config.toml
n_layer = 13
weight_decay = 0.0
lr_head = 0.0165
seq_len = 384
Each number is 128 + 32 x the weight over its row's rms, rounded and kept within 0 to 255. Layers, rows and columns count from 0. Numbers have three digits each. The size before them is the row's rms in percent of the matrix's.

# layer 8 MLP down (transposed), 384x96, rms 0.209, rows 246-260, columns 0-95
102:074109090137113077185128129139141161179108127185160199164137128107178114055118126073133120110152135163134092118100099117169184169134131078170079124104138099133135071114159096113119171141142189143161091162139101127139078130125106133169062070150146083182159101145113127128151176139116150106
099:152152163116109152112107094120143098163105150101158176127080126156092187109096133188091092147153068131115181140140090095155121064075135183132098137122155162191123142102125134139088099067160115083180153135120073116172128174155081117098096127107138175142146057176109121182111113151142128099
104:058149103181178129124087100108144087112153118091104139146141087150142152140157098157139131134109136204181143083158176109111128178134080127098134167116103097130135172065207118072120155129176101147128121099086095202094134188112123071128114203092171115139121111153135133113132130113113114120
092:130171129095159108075113167105099112119154160139139182175108201102095148202164137124120159058133139144127082177106154156148093165136148098165123158111177110112119114144136096140103141082124162137133094159132144132150089148085077123109179167208089127132110077129135138170171134179199158134
094:081134115150119129161093151164132101065146141125123144170071165167104104119112146148131219177177137169217109164130171100131153097124091169085122140133168107146162133094144133112106100124132117138142082090052173146081150106082127142154164133104134190117122141109148164199102135181113126113
106:138101125192164162156144172111111082180141163118084094122132150109116153093116074135145135113145126156098122192192080122082191125102107159158145183085164145188158136115114125136081121095155127154145048116128107124119120118140191155091118145170127129121165135137112093048089096184090148110
102:133152063198122117090152137094120109145110088127138095137110181143168156074107111193158150125135191134166150193086138096190141137092087125135177130109147122119134142077099161167063066093087080137126124139120137119179159112130115133093133102107100129152094103154102050127130157152129120192
098:162174104080105193142115078152084101114148144113140173167172124086108081203147125143139136157164121176120143139201122111116143122119175096111117208145174139179114152092149182089119164128073109101120107138187075133113087160106148123093143107132145122089135113173105096153100128071165100121
101:107136131168166133198130157109182109117106114121141103138105194118087114144152116052143123077074092109137152084139151116122122208109123044106096137115106127182127141137132107136069126142122105163140147172060110107127160135072197116140154155176166159153171176128152111146115095154123158086
105:107143144140179138117154082075110141116161111144127180175094148153138143085122114085105149128133082134122163159135104118045142157113109138087136129090159121101196129130152179054175122191140095101101178054110121152146142137098133093113117148158120126117125055160128144158109088114167134221
113:124132148087113158108165162178150186181140137132077091120126119121065083131166080076119132120099109101150056117155088141133166164136137112105113176160137164136137158205141156099088134161105114171111105125153106114126176123082132131158158144104105032154147155092093148097134121092139052161
114:145152072090112115137128142064150109167170111160149118194110185113105123083096164103095134141093054171133182114105119173115111108092151159127179125181188152176099112144144167135172118093127111106143198123115127125099105112192132135182115172158185109099135075152111098105092121136119167110
100:134084141116091100143119128112132054161083134043130132150089139148172124146098158128099039161145105180101106106136119082107190112156121142172087121149129136148151092148088077115160144130184143160172142113152121145104105192147114185096101129143081176172124160167121133127154152197105160109
124:134122169180074138060097134096131108147128093138193102128164093139164111072134109095125152144163145149079145076136127101190129097092144147155112102103149072086158104183152115174074139110184054124089117111156077150128167125142081042125138133139118148178128150123139160107157119147154153101
079:099127077178176114117107173131114134062090157162180114058185164121154157142074169054114114148169137126143185079121063113150137120128171086091132147135088095110117141143114091157188120132091149126108133134121154101098113128100117102195100118136071095084107146112147136094151105099172164150
# layer 8 MLP up, 384x96, rms 0.22, rows 247-260, columns 0-95
105:158111116116137177139126060112127118108141165158145136146190128120117168189126129121222086100111142144115130134148181108091148203089118115099163099115110106149105076120137067163093135114076110150060031123128085127161112075148124163086100138145107130173131158151156101121111119160162133155
098:108127110136153137134109208159128150141168089131153094124178120044159117172085160145123047128163151126126133082137114130122158147150103148096109174112083168139131122139075158121108073075137159210144116129080133133149069089143122122096163087075120084144142118091126098206119143148142134084
096:108119042158113092161142095146079109112142087132180115128127111214120134148131225127145105129085168141104163126198168150126063111123112148155162095153117141153127089161098129127096095129153121099149168094115126133134130119174183141088122136088194087127200082132153140091135109089126116128
084:146139112185142087114175114059096136124110096170121134138137124080123190119118138168127163127128060085115144115134112142110121164107132063173065162125081204105108180143147126097114143070180131129129148122172138105203155121123174111109149100089162164188109127151120089073139121102150138180
103:165094150142132198192083204099096138160174095036110118137107118141168198130107165093106153164116107185138101150084126156131128082129083124130126139131144083110163091119137150195120086119121107133120130115164090137125085147120112109154116115089092210146100129137105167097106102171139096148
106:141126153158121144057116159200032126164155161130089106140156088145124128159120124111146088103163114103140129146177077154177120079109170125176165141095130142142140158131169176125127127146106162159148106092069119117078108097130171111143101071098167123116146104036137120153192132108149102097
099:157104153154173066125135111145158072097171117128140055082172082167174125126165177107137141129104082075163096110123115149126113172164134163143160086081146139158125132166134073166101186142132116074141150091072166076174170118149128094165095140139161146165102100126118191140139169119129153103
100:114086139155061092094104109163101156160151089095158204177104115152122135161151147103071106128089108141053146121156097130047069147186140149173106131098119145102109149199150163103168103115122145084147157124159120089145118107141137119122148191086119168135155121093163103161111157147159109082
108:101125077106122152095089143128160119181155132077103122104136115153176143113141114144155132119169116064141183056142119173091110127141176147144122143182162117115112131114113066186065209137120156218109128177132145075139155150131087136123123167175117157157184131118139116142090165149099131092
107:106157116182121068151124150120120123125120175141119131091153128174155096057125105076149171173130135133140165117080186126151127129160146082171121121120184174160080120162097052150200072120043121177117108115131140176109101136153110143137143096125161132127105131130147175145087126122052115121
100:120145141199024122133122150111153113135144153115166118137086102178127122122139150152139128086143097152151147162172066136146054107139112180175121128106078071118093161138074185123130146123132125115124106124061130088129051103111161085156105108125144133124089150151149189077100155086133163110
093:134123089124130153100054160121129139107146130157104181093142056123111090120169136119153099120140180148146118163157090155146127186114216089114147073108130151133098140093139127093073115081093118098100148147128140097207053120130163119141122140109157125094123148104102069169161092146099102057
108:134157193122169165091073187078162149116063138172132164070177104150117169091126130087132142116095129160136161128137146150131055159158089157159119166082128144173118150119135100194171060127095109125105167124101154135152116131097131090151147154129108144127119127067151189110113141140054147118
093:101093152070062149137113193118116127111130151145108154087150171221152118111146140174158151126113169142147113182084105106075183123113106096138135113150114136109113111140126154053148162120095093170115135155141199070165179119114131180128109195143149111183115144132117095136141107173164117164